{
  "activation": "tanh_gelu",
  "init": "normal",
  "init_std_qkv": 0.0406
}
Each number is 50 + 15 x the weight over its row's rms, rounded and kept within 0 to 99. Layers, rows and columns count from 0. The size before them is the row's rms in percent of the matrix's.

# up: layer 2 MLP up, 512x128, rms 0.136, rows 159-171, columns 0-127
# down: layer 2 MLP down (transposed), 512x128, rms 0.144, rows 159-170, columns 0-127
up159 094:44 22 59 45 63 49 37 62 46 57 73 46 67 47 47 85 60 88 61 49 72 45 47 73 41 58 71 27 40 52 50 41 50 37 57 56 43 54 46 66 42 47 34 55 56 46 81 42 36 38 45 49 56 64 14 47 44 43 51 45 30 58 56 42 32 15 52 34 47 57 69 67 62 54 38 41 29 79 52 52 69 44 45 51 84 68 58 82 50 50 40 99 37 55 41 46 71 38 32 54 38 63 46 55 42 50 32 54 51 43 63 45 50 43 66 34 35 38 17 62 45 59 57 40 39 17 71 29
down159 091:34 62 48 35 55 12 44 68 48 33 28 46 30 43 40 60 29 34 11 51 31 47 34 34 43 45 41 59 59 37 62 43 51 60 70 40 55 74 74 49 75 42 50 31 40 73 53 53 66 29 30 48 50 53 49 77 68 49 36 50 47 25 46 65 69 60 32 75 49 39 29 34 32 39 49 63 59 75 28 51 41 67 43 65 59 41 38 27 59 60 48 61 41 58 48 63 68 85 42 50 33 62 75 44 42 39 62 56 67 25 59 65 39 65 27 38 56 27 65 26 65 52 63 44 62 78 62 57
up160 094:61 86 61 68 46 60 43 70 65 59 44 51 61 42 52 67 25 68 64 24 48 53 82 30 36 43 72 47 40 63 38 26 41 54 82 50 44 58 36 88 59 23 56 34 72 22 48 49 36 46 59 42 46 48 23 49 48 59 75 48 61 39 69 43 69 51 39 41 49 70 35 62 53 62 42 48 27 41 32 63 80 87 52 75 34 62 54 58 45 42 57 80 58 42 72 42 77 41 53 55 44 37 59 41 43 42 56 26 47 24 63 59 65 70 32 51 44 55 38 47 48 45 60 38 57 66 61 62
down160 096:55 33 66 84 33 65 56 61 36 53 27 45 41 54 36 60 72 42 54 51 39 64 63 47 16 47 31 37 22 81 91 43 51 54 74 33 43 68 48 56 50 35 31 57 56 52 46 23 33 78 31 63 48 68 37 42 52 33 60 57 33 48 44 43 49 21 38 46 59 48 39 83 40 61 58 34 23 53 40 28 61 51 41 58 29 43 37 56 74 37 30 72 42 45 35 37 41 52 49 47 33 65 32 48 66 47 43 46 78 52 50 44 59 51 52 42 43 18 70 67 36 31 80 45 35 47 32 59
up161 101:40 61 42 43 62 69 71 10 65 32 41 54 69 86 73 62 39 43 44 23 42 39 75 42 55 49 46 36 33 40 70 57 55 63 52 27 45 55 61 76 52 54 84 47 41 59 50 64 75 53 69 57 51 60 52 73 66 39 52 40 51 41 27 34 51 36 72 43 79 54 63 66 56 51 55 66 49 47 28 32 70 69 76 55 63 35 47 72 65 50 19 48 44 75 76 72 36 54 35 62 40 60 62 59 50 23 73 33 31 53 61 57 34 45 61 52 41 28 36 35 58 37 54 50 48 76 52 42
down161 102:55 47 45 51 42 71 29 54 25 72 43 54 38 44 79 59 76 44 77 73 69 38 48 54 30 49 34 49 65 46 73 44 50 52 61 41 62 35 62 32 50 50 52 72 12 64 28 50 38 70 43 24 59 41 64 82 42 64 37 65 60 60 42 71 41 43 47 84 62 34 72 63 59 57 49 63 55 37 73 47 36 56 37 60 50 64 30 51 23 54 41 62 34 13 59 52 60 37 19 48 53 38 40 57 38 40 28 38 62 43 72 59 41 40 44 57 74 21 74 50 54 46 50 59 66 74 40 36
up162 095:57 49 68 48 62 34 72 60 54 38 61 40 47 17 45 83 74 35 53 74 42 47 64 38 51 65 60 70 37 42 45 47 61 32 71 38 50 10 35 46 52 72 37 41 48 61 66 39 16 40 72 45 68 74 54 48 81 45 52 82 44 42 23 48 32 59 56 45 42 58 54 30 38 33 28 32 67 65 38 50 66 40 56 71 50 37 70 52 33 61 56 76 55 60 50 36 58 43 33 21 48 30 85 43 44 56 45 64 39 59 70 63 60 31 45 56 51 51 22 58 64 31 63 44 42 68 60 51
down162 101:33 16 54 64 57 18 65 56 34 56 68 40 69 46 54 59 28 40 58 57 72 32 77 59 70 36 33 55 57 57 70 80 73 57 56 68 54 62 57 62 64 39 56 43 44 25 59 36 54 39 61 56 50 55 44 49 56 65 29 42 43 51 66 92 03 39 38 43 78 46 65 52 45 62 46 39 56 46 60 69 49 49 38 36 63 55 38 42 40 68 67 34 40 56 50 47 54 47 22 71 41 70 46 68 73 43 43 45 40 63 58 65 52 70 45 76 40 63 56 13 70 54 66 49 27 30 35 61
up163 093:57 53 44 82 45 43 28 48 80 56 46 41 59 41 66 05 56 75 37 48 44 50 50 39 64 34 65 33 62 50 58 68 39 44 45 69 48 37 42 46 46 38 64 41 89 40 74 62 73 54 51 23 46 56 60 56 25 59 37 59 37 72 24 24 65 51 80 40 61 55 70 45 61 50 32 40 44 63 42 56 30 48 45 49 80 54 61 68 36 56 50 80 23 59 71 71 51 39 51 63 50 64 69 68 47 36 61 21 45 52 45 54 37 62 35 30 60 48 66 29 51 40 73 64 49 40 64 24
down163 089:44 61 24 64 28 53 52 74 54 27 68 66 68 48 71 52 65 30 20 54 43 80 18 53 49 55 41 59 45 39 45 54 70 35 46 50 52 42 49 46 40 47 23 59 35 34 89 52 47 57 67 72 68 61 71 36 66 52 62 54 38 63 48 67 62 48 58 37 55 35 45 45 45 32 56 35 34 46 60 51 68 22 36 34 54 32 67 61 42 55 14 84 45 21 51 27 29 29 28 43 31 62 42 65 57 39 33 36 31 44 44 45 26 36 29 22 36 36 69 45 46 51 46 44 57 60 50 41
up164 095:69 39 18 37 33 56 46 46 53 66 23 67 54 16 46 49 43 65 65 63 69 62 39 65 43 50 63 63 59 99 43 72 34 44 35 49 57 50 73 86 47 52 46 29 70 68 52 55 55 33 88 70 52 84 52 54 67 56 40 37 54 62 46 35 45 38 50 46 35 45 65 79 64 54 62 15 47 55 38 54 40 50 51 63 81 67 23 66 60 36 62 60 54 69 57 54 49 50 60 49 59 46 33 33 38 50 47 17 49 18 51 68 49 56 47 63 64 45 49 53 49 34 66 52 48 38 50 58
down164 103:64 45 73 68 36 60 52 33 61 61 53 56 28 55 50 49 47 68 45 58 61 67 49 64 57 35 41 59 53 70 47 14 33 47 38 69 36 56 54 67 43 52 40 42 69 65 37 05 32 54 54 23 56 59 39 22 41 65 66 53 33 43 58 50 52 35 53 41 54 77 77 71 72 46 35 70 33 53 44 45 64 27 60 40 18 28 60 58 39 43 40 51 53 80 73 60 50 38 52 56 48 17 90 66 66 37 57 41 55 73 37 60 44 43 30 72 57 47 36 64 51 44 32 47 18 46 64 47
up165 103:63 35 10 61 54 69 45 58 70 27 33 31 54 26 40 46 50 60 39 22 80 56 44 75 68 23 56 42 52 68 56 54 53 44 82 65 54 64 49 47 18 71 40 33 59 55 40 62 50 51 52 79 47 51 31 69 58 62 26 32 45 46 46 43 55 67 55 27 54 40 55 24 39 49 38 44 66 42 34 45 58 50 31 54 77 37 52 53 55 47 51 53 52 58 92 74 46 54 84 46 49 57 39 18 53 55 50 68 42 40 68 63 57 34 33 45 57 34 28 70 56 40 51 43 53 84 33 51
down165 100:64 59 72 49 57 71 57 32 36 29 46 50 48 56 50 56 60 68 57 27 24 67 78 54 52 33 56 47 56 56 50 51 70 68 59 60 54 64 47 48 45 39 71 64 35 35 39 44 28 30 63 66 57 58 49 40 57 74 62 66 47 49 43 41 45 45 52 82 54 40 32 47 58 45 40 42 50 49 75 67 54 68 51 18 48 46 24 49 36 57 46 87 33 87 60 58 44 96 25 43 70 43 36 71 66 31 52 55 71 34 70 70 55 40 43 56 38 78 55 44 76 45 37 47 14 55 29 55
up166 101:69 85 29 62 86 52 68 41 52 55 60 46 56 68 34 58 47 52 71 44 48 54 39 67 38 24 85 44 54 85 45 34 39 53 62 47 29 51 24 44 31 55 50 37 53 41 61 41 62 26 66 30 44 64 39 50 43 53 54 21 50 50 72 60 47 39 52 49 17 39 53 40 49 58 58 69 68 14 56 48 63 62 36 69 67 27 59 78 55 52 41 54 58 64 35 62 41 23 42 49 40 61 50 21 61 48 53 54 41 41 48 24 31 60 70 76 58 34 57 36 58 78 32 52 36 44 70 32
down166 103:37 47 45 49 20 26 33 42 49 39 63 35 39 79 44 57 65 35 43 56 54 94 67 46 42 57 57 59 66 47 41 45 46 49 42 67 44 62 52 57 64 54 41 55 48 60 59 45 63 68 89 66 49 36 22 65 65 56 51 67 45 63 22 59 41 47 28 33 44 61 54 35 48 19 33 39 41 55 29 51 51 72 75 37 55 59 57 55 16 61 55 22 82 39 25 42 71 38 23 56 39 57 61 41 50 57 52 45 41 42 60 66 48 39 64 26 60 70 59 60 13 69 35 75 43 31 63 53
up167 107:67 42 66 50 41 61 45 18 44 35 65 52 46 70 22 42 47 59 90 60 60 40 47 52 39 23 79 36 65 27 59 51 76 47 32 37 63 58 55 45 68 49 58 27 50 39 55 26 53 24 58 40 48 44 32 46 50 59 37 53 42 39 31 49 56 76 66 71 66 74 65 57 44 47 34 53 31 36 50 56 35 70 81 81 55 31 37 33 28 44 66 54 60 66 43 70 53 23 20 57 50 21 53 39 37 50 32 60 37 58 57 49 48 41 54 61 62 33 49 20 59 69 48 34 54 34 82 48
down167 101:39 62 24 26 41 06 55 40 51 56 49 69 57 51 87 61 72 59 65 45 54 47 44 45 42 56 56 59 46 59 26 63 52 67 67 67 56 32 58 49 21 46 30 42 51 38 60 78 42 26 64 34 51 45 63 40 51 36 63 66 36 70 72 67 53 43 64 69 36 36 57 62 68 50 45 18 61 79 78 50 49 43 51 38 59 46 52 47 60 24 48 41 24 21 43 46 49 76 41 54 52 63 51 60 75 45 52 64 43 45 34 27 52 42 25 33 83 47 70 32 61 40 59 65 23 42 58 41
up168 098:46 37 47 35 61 18 55 50 62 42 48 50 35 67 67 40 10 52 41 24 14 37 64 49 35 53 68 62 31 37 42 36 42 47 64 25 43 60 34 37 61 57 80 49 53 74 32 51 58 34 73 26 59 60 39 69 49 37 43 58 23 59 63 15 30 42 69 73 45 48 61 70 79 38 36 43 32 50 65 53 44 56 48 74 39 43 47 29 52 47 37 44 68 49 79 42 58 40 40 43 49 44 79 46 52 42 35 25 63 57 65 56 39 55 80 61 61 45 72 49 82 70 48 61 50 54 44 63
down168 100:42 47 50 47 63 08 60 19 51 47 55 70 60 64 54 47 60 71 57 56 54 48 76 66 44 68 19 47 40 82 54 40 34 45 49 53 47 51 56 43 60 44 48 68 74 63 48 44 66 51 27 49 40 61 65 98 44 52 56 25 62 42 50 62 55 47 34 43 76 52 60 36 59 45 89 56 73 60 41 60 28 71 29 74 53 62 63 65 39 39 49 59 25 56 47 72 66 41 53 40 40 37 47 35 54 47 44 37 57 51 48 49 35 22 11 39 41 64 44 50 26 75 38 35 52 34 27 62
up169 101:45 40 42 54 43 31 78 59 39 57 37 27 30 56 32 34 44 42 43 80 27 41 62 44 64 65 17 52 68 54 63 71 25 55 47 41 56 44 21 62 39 44 67 40 78 60 66 62 26 46 68 62 46 50 30 54 43 42 29 60 57 33 45 22 84 21 39 59 53 60 42 52 73 40 65 28 57 32 39 52 73 30 59 46 54 53 61 70 67 49 72 56 60 27 52 44 44 44 55 39 34 24 68 38 61 35 53 53 52 51 70 52 29 30 32 41 29 40 23 22 52 49 61 58 63 71 68 43
down169 106:27 49 74 82 37 41 59 43 56 27 46 43 85 60 62 48 45 52 37 52 67 40 50 50 50 67 78 35 39 67 55 22 35 55 50 71 52 20 59 68 50 44 57 68 46 58 55 47 66 76 45 57 38 48 43 49 52 61 56 53 50 36 94 39 25 43 65 30 60 29 54 39 34 33 52 33 60 55 68 44 36 29 32 30 53 33 27 74 52 53 50 47 67 39 40 80 53 72 71 44 74 39 56 60 50 47 64 65 90 70 41 62 39 45 64 54 66 51 64 72 57 28 34 63 36 31 58 49
up170 093:59 11 30 19 56 77 52 70 45 41 28 41 62 46 50 52 55 46 80 36 54 41 64 44 47 69 51 28 60 40 72 42 42 35 62 77 44 58 44 57 40 43 69 39 80 31 51 43 32 54 58 59 56 65 58 74 46 41 37 64 42 74 25 45 12 77 69 38 30 50 57 68 25 59 52 17 73 46 42 51 68 56 42 53 52 73 39 48 62 32 44 49 23 33 49 68 56 48 32 53 54 57 20 39 14 64 48 43 46 62 66 49 43 44 48 55 57 45 54 56 75 66 64 38 41 45 49 74
down170 088:85 24 53 15 40 54 53 29 75 29 63 46 60 52 28 39 55 48 48 33 38 46 39 73 51 54 65 42 21 85 45 56 27 65 19 53 55 64 36 51 50 67 57 46 56 51 36 40 48 31 32 59 26 47 39 63 63 49 44 45 78 23 51 47 58 55 44 76 46 48 35 53 63 56 38 40 13 09 45 57 47 41 37 39 24 31 56 82 27 60 55 46 56 39 72 67 39 50 56 49 38 41 31 53 80 33 57 51 42 37 36 54 54 38 31 54 42 76 61 48 45 68 49 35 42 45 47 44
up171 099:57 56 60 73 38 69 25 41 45 73 26 38 60 49 27 62 19 45 77 67 43 58 56 48 53 51 36 50 34 30 44 37 49 63 63 40 55 46 49 44 29 42 48 36 62 55 73 66 47 25 52 22 55 64 65 54 37 71 57 45 66 57 51 50 34 39 79 37 35 26 75 55 58 30 53 47 54 67 48 62 45 14 51 38 52 11 29 54 52 20 67 46 23 55 54 27 61 49 71 38 32 56 28 41 43 49 57 53 54 57 64 17 49 81 57 26 48 43 53 74 64 38 55 60 60 37 73 31